python train.py --n_layer=9 --head_dim=64 --norm_place="pre" --norm_eps=1e-05 --positions="rope" --attn_scale=0.125 --tie_embeddings=false --init="orth" --lr=0.00125 --grad_clip=1.0 --decay_fraction=0.535 --batch_tokens=65536 --doc_mask=true --train_tokens=633100000
Each number is 128 + 32 x the weight over its row's rms, rounded and kept within 0 to 255. Layers, rows and columns count from 0. Numbers have three digits each. The size before them is the row's rms in percent of the matrix's.

# layer 3 MLP up, 768x256, rms 0.0753, rows 0-213, columns 0-63
097:122139154114158136157168103142128137158111115130131083163092118079123102154148138152108143156125112107135136124056153120124138181150113164141121088156120152141127079170064142114158139086150192
095:148149120130061110144193081126115106146167070177097065117093138049154234091144131071145152129140174130064153056156110135111108106141149198146132126115147125143192074142151143118132189115141054
105:126115157142117062107149152103136148071126149144149139116103185141078088121137081083108163120148096173228140101104125116099094159172113085137138133100133146102127134078120139107111172094097105
099:182096077198168123125173158110180198145111078147118136158151152082135181076103129169173156191103107102178165153140201110170106111106154093132063119092098154111102107181114163185175061094140126
093:134077122170137169081110164117144129143162134092133163164134116129073121078101156129041129130136111126080146142164129033118187206077104125094101154063128134106135125162166127131085137132133147
085:094139115106098137067107089148160159131085119082121108143095138117101111153133150086110082146159177113140115138086088096083153103172103116183149127057110094083120120105163124137164136116133117
105:153172071052112142168121078101124108152157098118122116091155100160083144047179088111115094155163135139123199133126176147063078093159126168132086114077128080134167150158129128116093087188112138
094:148080221124142143117116150133068124082132091156096124188095140143151160095134077136184120022096122147171035145122136146076074068138123071096148126159175142125089118115166182118112099132086166
101:083077163117164129170073236054131135083166126125113182108107105132141142138123122153115160140136091089122072167109110166170167097135166171149180105182101081154139125116126079102097109145094118
096:151126123194128151120045112168085111092109116120140122104114154147226142187116104097109115125125113078150122111111140133074157075146162162131125161118117165134106151195153099139149134103180104
099:157176115153098157067131100066116147054047145135150121094121113114206157143081213139144072101091163093113193154116147139158149171143152126154182078149129107106121077146090142119106179168116085
096:178103131092117095087128168144085090128197102162167159154160115150111189138134107149074116052072107132109077064160102129146108101126134106133163140136129169159124062116096103173087109116123120
104:120110165084109089132144138123165139123134144089125149114107094119152164159110090176175151106125123106137132128069128153168105074089167164106192155126133119091123112222149079120142134117145131
101:088130126177153150109121082136084126075078151148121073168154129145110112118182099112169135116113110124161082114147155133200132114105089189089101129090130082129086149123086141139160136029124134
098:109049138134122113107072095143168041132138102093121102111147029114113120165133058147148173119146020127141163107149164102139170114135128161148127140139096204111096107131140078099094111141165100
101:149121140111156125125108130127093106078139104145154106108143097160157111159151109126099164065093107092074125134120149120058072203130148137041084098137138161136118117126110148118142157138102116
098:146101103136166078148150141105145081150106192205165131123122107059106081120180128141099155158125113162174130130073153155072086150125104082170154123120143102106077106121129142057126123136100116
103:159126098105124109172113085129142095136164162127181159171155186077141194190070112136168103068155139128096103147108137102130133091160128098185122136130124101128155146118188109137108087114166141
092:114193173107116121136093124121149086094126160149130154137095085127120134153146169200162095132103083155190146128131119163161147085102104098140144137130120108144186112126147145107149131132146180
115:113111120119073111087069087140085127171168097166150117207161103168100120193129106126099089092147118105148131142159157127143132140108093145078132144112137103099128123122156189130082165130143105
102:084116157140100127118097111166157096083095140167119052151144135118077186180079156119123085159132183177174081205081149110115094180087119155127126225177126103158148130104123128118116112164153125
103:117136094139182068129127118063137099117125164170137151134155144147124121125132115223087126197105139128060179161104115113170133149117097148109103095109100143065111143133137163167104138105084130
097:086118138079146111062188078167111162078159082135101109094158111077136131087131129163143108145139139166151122106073068183157152112117041140088158138151127098103159118111142121096118160093214115
096:197059078042124117192143122143091086156118106155112124150066156195151149134124103175155190127085103140075172149130071163095123064127119071118137091137171120105139153103120152105153098123143083
089:130106153147149101146106170140141139169141153173179116101113155221093135117103169071103162184119108140132119144176109120121102039142117126106134112131103137128071104076146124155080109100152113
096:159179133184080107138011142125108099142119120181182106147118084134183170111144182114117140093174150160149141149132125135151165134069157142080094116153127148106163153094128114050116199113099137
101:144140056151151131117135091133106182123116169111073141162128157128127141075169025122199112144140153182144091115091123117135125103101112135180121136181133126100050127150159132101156142172141040
100:118094129155175099113166120121186138112041125153112098188159163096150131118092081122142110154113112109121139097139152006121163080135099182108124134157126111113150060170096161123182117109134105
107:129145115174120165122166139190111190113120175154142167152094053147072154090125107109162144133142105142183096152150173132120122174051106057071107118217130181151109171138158104131163142171121157
097:132076192119177127064137167107132185149058133103096130117120143179137056150143147191148068130192077065169133103152106173154142176147143106084109133105131104106147093186085173081126112136145155
102:160146153100055110130073144126125126117120187110131126087170126177090171146125098100145156140135105139092104096148119125131143176111079169149128105137147088219065115112092124177147115192146142
105:150151158147149121130068127147102169125156119093111079134071170159133133122139051106159068130095099183125055078120101143090114105084113092143126167135125119149102124159171130133159147176093156
105:118132099105085121169155175159128080090135146100128054081109169127106114145130171105119127142071140140168153102142112112153138134193128117138098176127113141095185095159152134104065154104129106
100:152177141099150118112151100102125160133120113114139164116117108133118070198103107145075101060129071123139071150087073144061101081107161091070123141133133121149159097086091131100069111121141163
101:117104127165175122162185075136191147050126185109191127167137068145148108152138127158097108147180143074099093142141152102111170108074121148123129152128143155180160176138119130150130133106107133
098:109169176080110126169108142161135105134120200193149064173165117199135103144127141078143135077107084117138129124160105104184100073157148147107145155111131124151096059150151144141102175115113128
110:166111089150193097212111128134126114185146060152163137135104105137093141106116136109124128125111116131162145136123151170151080080151104135061160093086115104179146107104165126093134057140087164
099:139151113120145101123173068178116102119084132194165128141140140103129085128117167113099083194127107104148122170128158134148131132093116116124102118108101111085097064092143076157130162140183121
101:154103141139197148113083157148117165123138090171122154143101160148167134182116115126181079126075107099137103153141109087148118137112129081154105116091127134115136149160131120116137100202074121
094:119096126116156123118098141099114114118146156124087110138092136145096107174118061123131098089149070140122156116177112143086093127142140110107158157136132138183199110088151109018105140164047125
100:168137137150134109155095144142157180124152138082159194122189106052171152152129116146132146141125160108136126170135138148143116091130122103060114080116108100101146124221145149145116156073123128
093:092048087135062089119141133092120098184100146133157122173135105145139143128156148101135141044147156128076073167124131112102100185040125141136087076134116126167085165138116201173120136115062090
093:118141188155140130102161097113123163114131188170152157151103117122081125167148100178118118062081070098181103133115084113185099113125129118139136160176133101123103066171171117077127139146138181
108:133143077210123121186161143140100133094104136100134107088152124095130143117053088141142100144137155083127227155159143198139145141093164167120120122154135163174123103152089138106110157147096144
103:085074159092151191135203129136138107088123122096119084144154153134094105095085150115169167135156112084140077127163192122197178114167109108134068118118121139108148115196101153134114093122119142
103:055148115181135165161117202134096113090129122124114159163130101126120136183187107115110092131125102147118169123141136141151161173077050079168136122167119155187092161154129156108128146088146135
104:113136087107118087142110154180121096116167081118175115100077066162140158097133200191104133119096128164133132149193125131161120067118130145096139120068105142160191139151148131159086115141159183
101:169160120140151134190128060081144124137086110178182124117178097095138066171122145087110145106163138114129106120106148100138138041123049115164125134185146056131094106143165118140162184136188100
097:125150132088088123166183152082162150118144112147117103174107183111127172133144133144119130110116137137080144147095052106122135170179137137136106118111198097164098081156124087146113118074116131
097:144095134143065155103146129058133079153135072112104139140123117148105132147138129169179146086095155134116124105152117167127157184106121080158093126063115142152140141184092121169046097113117156
108:094169142146124090155132148082144146109123128121062144165116180120134176144184128122163138137121190182062114070086142100150100138124133188201107131120139149106133098068127084076112138073152145
094:137123156159168117141098117108122181089136094108166127115085131089089154119135185111110099150156141136110156118162103113107140150091129161131138143102125094108156136141158159105159153157124078
092:135117113097137090151076143172082145091116089095093144162158135139101154185082156156169132121146134110117139142099183149084115084175130163119059108099168163183124130186139073163179144149160136
101:116143133147139119098089169117124107163126087204124162141143122198132099098212083151136167123150046093148136194115166130152159103125140130120069141071131106151143087159131104109094140144133131
099:165111121123146099129112127158174118137142143143135152111130157163113111113135075103180100173142145087137094101131095097136112011167171126144105194140128131103163130145127166126141067129162096
101:135110141157141123109119106106127166137069114157046123116138155124130128095123118111123144114159189135123149126113157091090094124134134174157127071179101161128140160126121079081200146119118089
104:074160142134141162123113110116126163093099155104077123107098130120206164186140137158150087170087155177159124113136118102117185140112099150182122143123089116099093084092155118157157104137187164
101:204119134138120175117175148190127117157163120165158139135174056124136115109098097202133100150146150139103123127078168148160168152158120132100119128144124114082114165161172152139148112076128127
099:119056060122079023138161061084136145118086124120133077075095128095112124151140166136202160124149145117080098126117140145070168140120107129184100120135125146115122074117191093127173108117096080
098:093084094198109147137146113162103124142131101149159163117092100137198164117159154117146166119123179089174141162068151056100119077106092084090130128183127100105090185132121126071134116099085103
103:091100172168121119129165141106109134205140185178110133147132137155140082103125126174148120107143111071169150142215169121121106058069150086103138111120139184129148179134143163110139158168093204
098:096110115122120104171156133135171095122104191125091098127118091111105134107104124068158122153185140107089137032120145119155088142161108149092141097132079064098091147147123146181187178074110185
085:190133144122093097149090135143138165068112059143161102143129123155159129139122160106152063137127190128129093172143149112127171150147094116105169105104130097121142135173112146131156151105124124
111:107139119044080151101101135116085156086112141117143113172147174158085143037116157129124084145117157139107107106161139062172130166146120108103146142163065148102118104129100142176110117128087123
097:124113140121164175137184112131149122096115146152156153070124126138161061176047128136166162181156106157142104133130204113147148135110121130118105091116073152071131097149130139091115146131095106
085:180133218092134167107076217144143168140097122127155142096130121144154027223135149177107150158072131105142049089133099149182159148142124112094094105127135132097116127154101120184160145108132200
097:104090121121054155131166129086085130151184101131086124168153139094124130140134062145146125115107162053115156150117130114159128104137130138119149117110122080116121104134091107112119086120123104
094:149125118134174110078158208145115167140115186158107165085159160112074057129125139148137162147145126111160136143118126120088190130093093122131134117110112094118132065152076123171167184095110152
097:091117130128148135114163140146124211126161163138161171096122107132149171088170139109092155123160147142095132107126183086143132159085215136119147098109110070147180161140087091134186098136107126
101:088132137108149176169160113085094150105097169128130085137137168143169145182156157094206123086095116081083114135079101112158168126137153144138169098131115098153154123123095156159149092148133149
100:112136183056148118133136089116103160107134102142128094128145095117152109112150100151174154070158156120110103130193108162162153089067133119117128125126127131139209087126105094115169142131157097
098:197178123105129114057077042115140159079107092123126107158128126097076126144133099097175085179145148125121141107173146154110158138147099145115192165167178118051123110109160163084098113104144101
094:176140130099135108087113147152082154142174128122132106074111111123065065120118131070158118106071185111071116198170139143056131145153131134121213107172102158103170127118168074155084116146130167
099:118112176142171177135043114090134089153138143077126107131111143147071115153107113153173110096131163138086162117145167190136136131104119126095155114112082186128101112092145177083158170183142073
101:160075172110119095119093131157153089151140187056083148144114153116155134160208120140133106159168088150200124126140185092126090159153154138111119156137166133124182061065080138141106155156087078
092:137084113178149130117138161102168102157112178112099154173146147209158121136161083100124168096162094092154174129125127130111159212114063146130115123154095199146114091124181095103067127120114098
090:113195135092107065119076101104140128106147076065142162146060089136152111119092109079090126114075148165162124096161180137107095125150090142079123105101125141109135104073127163140124136135117115
098:189074116099163133138143127093117176117152104093141083097113103097127115139169129092103103142093190161112136120153118111166160134213092112120136089063125126120158115084121134112137114112181116
097:166138147127131164140080165184152134122135179143127133078159120098120142154104115143121167129072135099122155098141162069115127096126103122126165144070132173120200172120131126110126172163156146
096:115140209111083190117105154136140121170164149142099127119099087120137075183129139160110165059115192142138137088093114090151107178126065065108160146146138139118091165100111114056132152112093153
090:094172122140094153171131135227135207147198077155111188156141175106178098109113073140128131140121070096140109138138180092168153149114194125125091163156130171159199133154161105185119125136154140
103:173139144090145113136094156097107139160147136092103207152105072156164168103103144144119096078065103152158090134113100127138113173165142061114120115172124105148154099113153117068108170145146107
100:128204141153184142139140135120090133100106089164135162086126107192139111107127135170102181147135099071099109114124085138104089098176165042124082140128115124092129063148154167121152107108087151
104:124118164115148133089117084159118130104110154140112118089142154158109094102144222185131129188164159163099119081070135146197171150085128129134157132116144109139088141072101145120179137102145154
097:151197126155105159119135136135110138116157116052151106055124130111137144154121091096158111113141156161154156123122105130167169128153111120130102123117109144116079109148099101121151161123149182
101:118135126129113120187108160140162112131124129109115105130124130169109102148089147124155136090099190208123122108125143126178150109131103080068143112118118156140163139089087147162113111098052154
103:121114131126123141067138159101137168137159158105149167153085141130126052101151109135107157137102150051108170085096162150128126116113109097126097142148094147109132117169175156161100136130126099
101:144124061156142111161127085171121164098123168104077131143114095096097161118179154124131139119087167136140108119075159150094137064116164145204110117105105117087131136091159174100176139193140085
104:082180137119116141090108155138094125151088149149135122064117149123163087099090131091090138136074096148093132151153094165139126081097185116136134123068134107169121173087102141083126133094130169
096:121153102121141089113067118101129099114126127105089088133073066140178106109111123090117151133146126175159128121122173159143097129112180115148074108120139144090114149182098153074047115145133127
100:113135067147164138138078179137160148118066168174129134181081097164153118132137074141159115147146172149110141203123141088110122153122132223147169149115132087114082086093142166106146148144163171
094:089165147103137114101141064111095122141102158119122151132116119152146137135077154138100156108187141053071117097187080114165144116065123150154110119111112101133119153108158151126109129164085151
105:178097090106125161151109108095149155141088098139139124125166146136106189099171109081116088091153137125132088091145106140059104140095135088168071116189116159106169127095104190138120125150122185
107:127110175114153159119117151162163080120177135138119161183156131080135124200115138063011173158189102112114172125142127117128133191107145111113059122140121107102155145138104172083116138129113103
107:112127135197136132161156094082097120164136125142103086131175111148144154121176088145143143180116168087105192193120130109133144122148124114145066147128127094140100111127153125097094118133123058
110:129103075090106104158160167149159156149146098133099108116129110147147184130059145139086140125107155127091167119121151120111158127149130134080115156123151143166113118149170123168186162113131153
106:088112117167160086115181090089121102142086156108149142124138122120074130147129125120177111134144144118062161063163129092103120102068162133151144114171143136170141149134097214125140094137114105
103:140130072097062143120164115156112097109103105086173106125176104154122211133090143190165177117105168110149130131166178094204177139094148176143071168091126157130134150151191138146154174110150162
101:170151154133137151143104123097154142133095132109112118191164095173102107107135121153173122139135172114058188123119178139191137174097127118103084127102138081124090179119133147100146142132127073
093:129131147146119096155145152164145140145132128101161161154079089152101158103082086088096120082162148116114146144095169175107170132082105119099125136167147108164129134128140151152141106096078108
115:093142105198157169099104138119085194125095139104107126155139155184028105162143165111157116119132098139123129133132120112129169153129151137107101132150107103109065100149118126071106079086116132
094:149168161136141171108103112074055152100134096122094155155131120132165163159121106177158119106145137131182103081140104139154072145173095146122131144179146093209149179064168102113145110142149179
107:134136132136090115161113103140134131076190155045165096124158103104135134137155107107178147161169101118089134131131150130113107146118139172180045125149166207145118103111139135109125085108134128
097:066100094105098148198164156069179104134127119180125157135160153134104161117085105127123137115111073095150100175158135136176077120102144096140124133126132176152093123163119084149159167130099094
097:127163144176151102075144095141205148149130117135125178181138132182109100141126139160088094117158123095152100123112137134069124095123121117183187136143138140133186133115142197121119123105124129
100:126094090177153094144161121199130132130118156208130120134101134143106128084123128099125136107136146112158081127140150069129081063192133137120079127113175122126214104135167074120090100114058129
088:109161044081139132106123133103144104133107100203121093138055115118109190126129203194115133121128118145064124067113122088136123148133139102098171109152143137173171131205171153137120153049125177
097:154141154144123140128083151082087079148112140074199112160175130150115157161098188148118118097123119108098129153123057230147136118159110097115097102090184162093095101164068131078127117137137107
092:145146160114115095106129117147153133151184154166167082138108125089053164141131110150153056130102172145123121220159096088146162203151075167148146202130164104103089121126165131118108123122177084
106:112082152217162122112137110130146135101162156093106145103106159134090126111144134138133103114127154112146111133108124081105126150125085091154165123153156177071132136094143143146122082098158108
102:144100142122171122113144127127134099087120122083177149090167131134105112150145117093061056102108112168155093147142104139150096115140076051121122140151129167124115119135119091077131096125133138
109:136131083167168124157094101145135093153111090151162150151142047133158134162088086217113129163116116095138191159162163161179144126103141078139105136079087151112149048138139132122173161131060128
099:183130151184145162135083116124146119117139128122108119173147166147095119084151160144127117121161112137161137143110093104140121182114098134145113120068133121116118130157152165117131157186149138
098:108080118118141118125139152143100120176087173139105180134082101182109146127136116082201139096118095127153158126105110102127168098113109108203070128159142107098052140086086132175137083156099159
085:065185150072125149115099099124099145099145131094145081188141150099119122145159152140128097117142136134119148159143152099091183161143117152089091130112159109061121112173097057129129115070097107
099:074066165139107066109130075109109116110139134143124122072143111161135100185126143105114126135158111160121066118172058133095102116103118135113112095117112135197084138105088134088192127107109158
110:086104161145125141109097121103113136116178154108157119113171106126137170148034170133100176134130118177133160133132205134152137142133151102092157088125106183163132110034127084100085101111103115
095:113100185203119135128138111132118088074107081160109142117098126145134071074116165101134134134124159207161096122090097110150144170170140181168097110119115066157151074134160119119060165173089096
096:107081113171075075160157131114108124116106057066106089128118158138139132103144113171139129155083089159165139150156072127124157187116124087086157096171150087073132108102153089111120071199200119
105:098113128103140168106160131142178141144130120064167080137137042078116098092102131069110171132154118137072130121152166077098092099096173105147114161114120092107141115122156143121143093116111140
105:111149151168138136160151129039141105079102133134154104110162176070158134138100118111116126122077089152179100171095063051130117154080122099088076168158097082114130142126116148129109091128112139
097:161126109131154071134109184134188148151113089135089185129180133149114145081148132207121110127104104113118155151095151163150179160100132149088149129095102154143132142185106139158120170155090161
098:100099125139198148105125207113162174170102143147135137134091185130168140129113136088158129135140101173141118157159126141151113080054126153111093165147097090141054147137109122164127134133156110
097:105098091075121158105117115165136123132103056190149148117093116094119117135108132122085133192157164157127079129105157058145173086110104135117118112174130121087134164148118147111176148125158132
107:073112130169116106160123107123103125131191143091177152117132183165105111128114145084111162124172199173071137140122126173101127126058166178128107145131136106132166137162115088062137086122118043
099:159133174105135103103068136125127148112114164095144112144143135131201111112147170139134108076136103142097152143149143140066084114164141109114126096134145159189095058079078141123101125162112155
094:086125130155081148089108118151155109112150120115147148154121094185159148192166139109174154150144072137178123140074143161131157142117138125126102137080144094124171125125122111131121156127114103
093:093164099120128160149156093132138146125150076161112113079105094113127156116160066164133139126069101117095126107095100112129127091077125127153085145122102161095085160140091081080110117167157113
088:156083168099150136091110141130075157148065140129143118128070137114098173194039186169198073111131127119123087162077141144098178136122125118118059147106144157155169160163148122167140100092165186
100:103149176134177107130136135130105127123079156138132116083107084112058067161171119186125120123136083074125118107140143127126135100159169110162187122117154143149130145160139105122084189137140100
101:140170129179134078064107175159123158102150162136145132141184159132126151120071154096087089093108119185076141108140125173193061150107126096115133103126102101177136157132091170161157131132118143
087:130143111143094103103166105119135088189163122060113178161168149196090115080143102133143122141101155105100131115134086098074134115113131149095105081105111133144090114134149168195102120111123144
104:157117167153089095101154125098120115098113145153086107168142165156157139125142131088151069133097160144096102181121103191127123123089098159086149177147174101188090149161120088130079072102129162
095:140113153116118122106134097176114145177093134149124128136132160097138116108071131157100145100201125131089164117203134121125109079080123080125119153115126104077068139132083164123183131134141112
105:069122122099117100095177122109166095159100129079109168102084111125093075151080135155136131124145141136113109093147113066076156148109141122130171125152122100081092104086131174103076089095142104
092:117119134174130146069089184130063172176106126152137108201122105112132115092032133122069145049110117085156126142129122118110118112098122138125175146138143110133206160134124150082151087102163142
103:124162110149172152098119116103167117118118080138075129128169104145172091122129132124153121191119104149098115136136142155136121137069083167135110190134137083131162076173171110146097135145144115
103:117131157131127093100127176137110146152163143165102165131158119115041154120120177138116114078098207169191179076153140196150127113114123081140134139160127103154116087168121119164147060177071130
089:145105116111178130164132113165145091103108125152133142130145149143176109124212094119118160116135171126105171170103153117187184122107127116134066115099129136098137091103124145111139153086093146
097:181056105127148145153119146079140137119114078164110074045137087132108200148100151110122135089080192120193069116126125108160161096131144098130076125130114199170182093098143105101121141142132177
100:141084084133172098119137054115121113110102117151079122153126133115119091125155146183157105099179202154078087121090138147116107161097141059168105135153100174141141149115103119142194183105136155
095:118169120140128158126191128048158117071109150135184188095119124106139038130144100092232106108128179133129115119137170126127161128108117154142129084193143089099108086133106137118149164130158141
091:088146114057064148115185163133143144156123114130151160161168136154136160126152109097175150109183117218120068126076124175125171150135137102173061130188109134111099070125155129113161135160118064
093:140082186108153096131158146115137131160120127169122127141129166159112069135067102191103091101115121096150176125135094097077130096135133205150068172149098139101108088155064138109127140114146127
105:120125168128157196110157165100159131115134124075122098138129131149170092158106122142070130095132108120145142138095118119136147142134112127112108131075145074095133100135141173104138111165125168
097:121170075179083114086127124167108136175115088147106118120141125143116142146107095130129107103133155172096084145119138086111151166159110145083123135154124184126139127150167164085156097161155141
095:144137080187135121149154119090199141084145129049109140121101130116127103097169175110168163136087108174123125107178131126118097091148140108127103103099116152061123167128139119126157134133153085
105:113120127162143132069108073200119140125205085121141121126138090118129165126145161103051135174150130120196110111137101125135116206145112118093135127178144131040069109153135147142119155093096115
104:223153157122139172168185152111148170150152154136095116106133131153115098123131088141112128132164115093097131118112094107106145116146133125091148100106122082137123183129146149103064133103143158
087:167139198093116179142114124146172109163123132160117116127118181114169123140195097123087081173108147143164101134130082161156148130108098160084130160091148049120131152118143108053142109103128124
097:079084170139139131081138147118121149124081121111114194146078174164078019151131124124140118170168191097131138115078196144126093123128149102075129063121075097123139108124102143137192084109121165
104:134111179164157155093097130118111123115155052110149140132127133166195142160049186207141136119107100120066133177162111087138112085108139101075103111113149125121126119131112059082136074145172156
097:155108059109113142125151131134107091135136141169155137054148125168173155093184111110151132119041141155170114159130127111164126158132100171162143142183154123100091136150088058088172183133153145
103:103154095121159111132098094123117108093210132126130158157153109101164132127128108097101067148161180203132146114113148179148076136164077108103115159144139161093163087134155173111132132154155118
085:111123149116138117140121077131124117136047109120092105111100100136141098186087116141111144147169092137092081133140122165092144083124064119122071128128127068116102145147092086048144143114128102
103:164110143174102194082118079101099122171162085145166162102082119151144165136098090128105068112107131105142109175137130149113048084137131151090043078154129138162130114137149153157129213111111128
098:137111136166114123146157118137161137104101118146140134127124090130114138146128118192044079082199139123123114130105154114050159123097076129108140126166142107096136164186120146120134131175122146
097:126144144128143113129149128159158155143147117078143146153148113094130134123139119120123138195071093136061159175153125114225147138104147132174111170124135191156054129106185102131077134116144066
094:158176103114236143111133129114204119145111156152147077128093040097116137125121140129115115165192108143191145171154112112107158103126084098111127140097131128121102150146182151129087074155128120
094:128171152137117099137184106165170104093153155156063140158099101130224172084132154133148097160123084178115134110128117084171094138118179119079099110138114103142159073068091109192142078069102054
101:131133189091143122126081070116118090069170133146133124186179095123153082148163149124110140080209123126102162140086186164208185149061094146116141125159126100129120122164121151080117108140148099
095:100154166100145164088165167162130110147105157152162108115089199128156167106153130145116140151117105086193125119101130111143192140094082116171102139075147141077161173164153067113157114122109139
097:133112150097128190094136087107070123135107182169156142161054190110139075168120100121096093104132143146091136158142143113113085141168075096194135105128151086104120126155061104086167118123142117
099:063135133138144133130178101122131131083125133150160094118098141125038100142138141172137160152146185157160079077105090162116100142105100085141132097140100112096102137128103166125123110136096097
099:167109154147039119088137156211150056111108061051168194155111157190106183134137111162157105109125090155115180167147094123111084144126047183128150125085117123124128163045133119170144125161175101
104:049124169132093103118094172129124061111082152123114155166072106128070188174126146161155149067140137213104122079148115085098064093092197111102160151109112091127112117110133127173109069147127095
100:153217207115164138155175108101103070101141090129106086140103107151183101180084135117095117144115139120137171139123136153157150129148143168118145119104176100080156122118093144147141141154145103
099:148140129133103148140090157117068069110133121190141109119192147142158208114172109138107108045159124158133105177139137151161098084146101185105102129126146149153122088135115097123143174157146112
094:098147115089164112111113135176178161145140131124207158089202165131065107108098151124107078197133105100132160155137116131147137085175146114094141159128132192133086124169150107105178206082180132
102:133113138145144157121149109113170139139074135143104120117096106134142076076126080136196116112095137178162083093101159140153115150097147140084175130110110100096143082112131170117082170102148119
095:080157108038101122071096135117137157096136151158123133075118119118154139155147131097085100101130085155079104157139040113119173096165121140127099164151122132107116119169129114120161116091160192
097:120114115132175099162151111101134162111128133145119139128098098145101082169148135124142133114198116114171130110087139130066128117158131097184176116193147105075140161088120101141107148188096099
107:112094068128119098108078097122143160150095101133132126082137128104114100126095117109121119136154064092179124122155131162085101144035130057088147102102134185138114151129105140162132129116132143
100:116154089203158101113113125101094127111069157143139107113155185072132140132112170144100183183156118125160149189094135101147166091092120195156172114090181099099083155127172091165090144111120125
111:113175143046120111110145131102109221125140107112115081182141142142086156172101094158116092121084124137080110135113160187142098120130145077087113154150141125094153143138169143157180116085136165
095:083164174120105148153123175132101126131052112171125123170159123103057098182161081134121143144116162148130101112180074145114102119170164141088118108148153108106073136148086067139141181138130159
102:145094063099162134116134139080099177128146087096092137187105129174096170103088128120129141159078095121111169090151111125075189145104098154138182119135146146133127112085114147159088068103118185
101:177140148121136121169139128099150129087141160125098133107097104080136122153174172164149111122166163087109164110113098164069147167172146086170131150130110118107070076122091141116079118108084113
098:160153130072174150087168141148145153151106083195188177100157074136111080126095103198095138118121155155139093142107140145127139082151117107138104112084125152107084096155141150103141141122173115
103:143120148112132139117147075087100141123155180140203139156153124171120143119085107155129162141102083103138114148144116145138146154192147095112137134184116150136091114146133146090089152142161176
103:126090171145144161075094164194133050131188104099096129176177166137150146115139131047055082123141165154132116169146133087072206140131079119097154160140158130133102123088145070116116145079165109
092:146113110060163102138142155142128138116126123130143155177164110127074158131107183153083072132133158114165190162169108151094107096191100049123165103095166112165129100140153083132124110097126075
104:151128111110129138174167081063078119104094175147146132110114137127101086156082135077095109075110137120060149064115180142171134105111141075103129109174117119125138123112120147168133094096147124
106:090145124156081101155149126105147122096154136041193112153105114151132122091162195175087112153118136087129163174143075137133158131118173136123126117128165112122148222048109123181157118112116087
096:127137166181134072061135052161137148086128119128196185138182150155113102102110127139135170137190145080168208104119121125170154136107122149127137126124134126107111124141136131101187153183154131
101:161096083136116100066125143126170176164073160134139149090145126136120177084145111121145152116068159151128095113137117130144124111120191133147082140128123119146086110107178114148085139139109094
101:142115123155146117096111095149168123154109147132131091190199100146104142148155215143110161124200106136201200121126093145147133128068111171086109116099148169142142201066134152128129151137094103
089:181064126115140091117090133123191106115106102093096090156151132152148131180172182193113127079208160161117151085103123110035110110145077126121069106113128098154129114117119156139108143096118073
098:145103179115122105130190143136134085148088112116144092096085065133073075132149055126103075091090108115188077106178157121092110134122149088130203098152097153130139040147124087092163099139081120
102:121115130121070127143166122059123131153163152112155107136108190123145102142122116136161158160163120128091128145089130103089170155090120105145159109139147062122168089160112182105119077140111095
108:139145128107112119149129118155178180102112122078151094115159134099143113136106125150165183137137171136089138095128087082105127193149133146106106135143148179076151107185127168107165130096130160
102:157123145101150069170096129158094145143135169114112112118073173143111092163156134118164129143155115123099116142131134095051120138188147142129109124133119114144211066102074154126132079137070150
088:102126054157173106150160106209083108070143147114102176137145162157146050095194081152104123186121098158177085105130125136145105116159149091097072122153133144067115122095111135156104083151153149
098:177190107087111139114136065087130120151140051161159093178152139122161193098118102095100142094104164139183072142078156147184108122088129156114141122152146108149103109155141091132183095200101129
093:103097181130150139118154125107164125101127130089088174159159134125143148090127124139136089156156136125140132090123111078190152115148112095118102103086125144141135121116115122114193148091161158
094:139118144126107117178101136154105125143186122150142142188083172156061039081105109090115124145164158173134082140143156156137081157109106156115131115148118087138161084129137149090168166136068100
103:142064138122098130198140173155179099095101123083088106118107131078077138070073104163144084138193106136059146132141149174133151142163148176090149113202148146159113105083106154087113108157143111
096:181083154128137083164101111120123089101137159141125122099131132173081139149153114185102062127110117082128148129125128208098119169132147146088139117104138114131132144080111179138154094108136112
098:175142101133083102159086137101071123140114126180170093212181127155115195115068148142108160100159077146136085155140095098043131155159112171134178110101132137137171089062092123113098146111116138
102:163127143110163114177123105210116118118102065163174092118122091134129078121138162135136124139133089179132123183078145172146120134128115140100130133112108112150146163126092077119120186135118152
103:091104190134142111073119177069068119098120162145146124011114100143149093155102153096205101156066191101122155146120144155147051063127116108082136096161109058134093085120083162163108153101136124
101:175148144085121112109049178112146149117137156085139113107108170117135136171097134122102130113074087166162136125156105096102111208108137107093117130131131099169141121156151138092091104131114141
091:106068073157106116189155168138126090098172190155105150123199155128100163092133104163110146164141175115151118160151139163166120101109169150136150141137144128155131170102144128189134120131142161
103:139114116169106077122149128164136121113137083134138143135098140154113153166179081213158155086077173125103143155063110150161112110124184155133114139112090165162114168173120077134120115097135157
099:121152128120219060066175171157138133108113164159135164078123114129095072127131141101101134123146110132122116149131107167143132159102150117147191141118125099083110132118136076254108124122106115
097:132093118183123076100106141211078172078146148184146157134155117180182118130097128138094184118140088103141075115170116094093133148111141048149171089159143198103169168141147116160133140119116165
098:206106124108088128097111134077115094120156143106145170117170171157129127180112171093144074119116117144125089140192114132105108108131142111108152164119149122117080163137114132165100190093154153
103:196112113121177195143106134063100193092064105098107135166110113135167155070134111118159090152090104067083127121121155127171199152185111140124114132057153083109118122126065133167198161111166170
099:120075132091144151062105135136112106153101115108163112121092140144215176142154091123126063103137162117086120117076128158110124116109113125120184111113153112087116173111086209129108148082175120
100:114136152105073151099098135100124128182148110131084122042081131111139125142124167171138118135109108124116086103129134143090144137138059141164138138125137148107190131107070128127140200122147150
106:100101187138171146060127112201075141176067107093156137103113140164123148089127089135061181190103056151158086091191126127106087152158069157135141137154140116075153164115152137103124055052181135
096:122155166127117137155139125150073080185177102162105102155219115102122114160090145132117086112144131164195216096107166150099109150164093192096164162137157154110180086142152093134083115100103133
093:087118095189080140125171135123143121135124114112080212134177111090129168104092091124157089102093103163118085102178172091161107156125190087126154085166142136135113157164154091137111113165163128
107:188067130078102131151158150107131115191181059106133101163186101101134180118118124081143120134105129116136168146158153150127148164161124149123134120109186113084153140098174071134136134111165172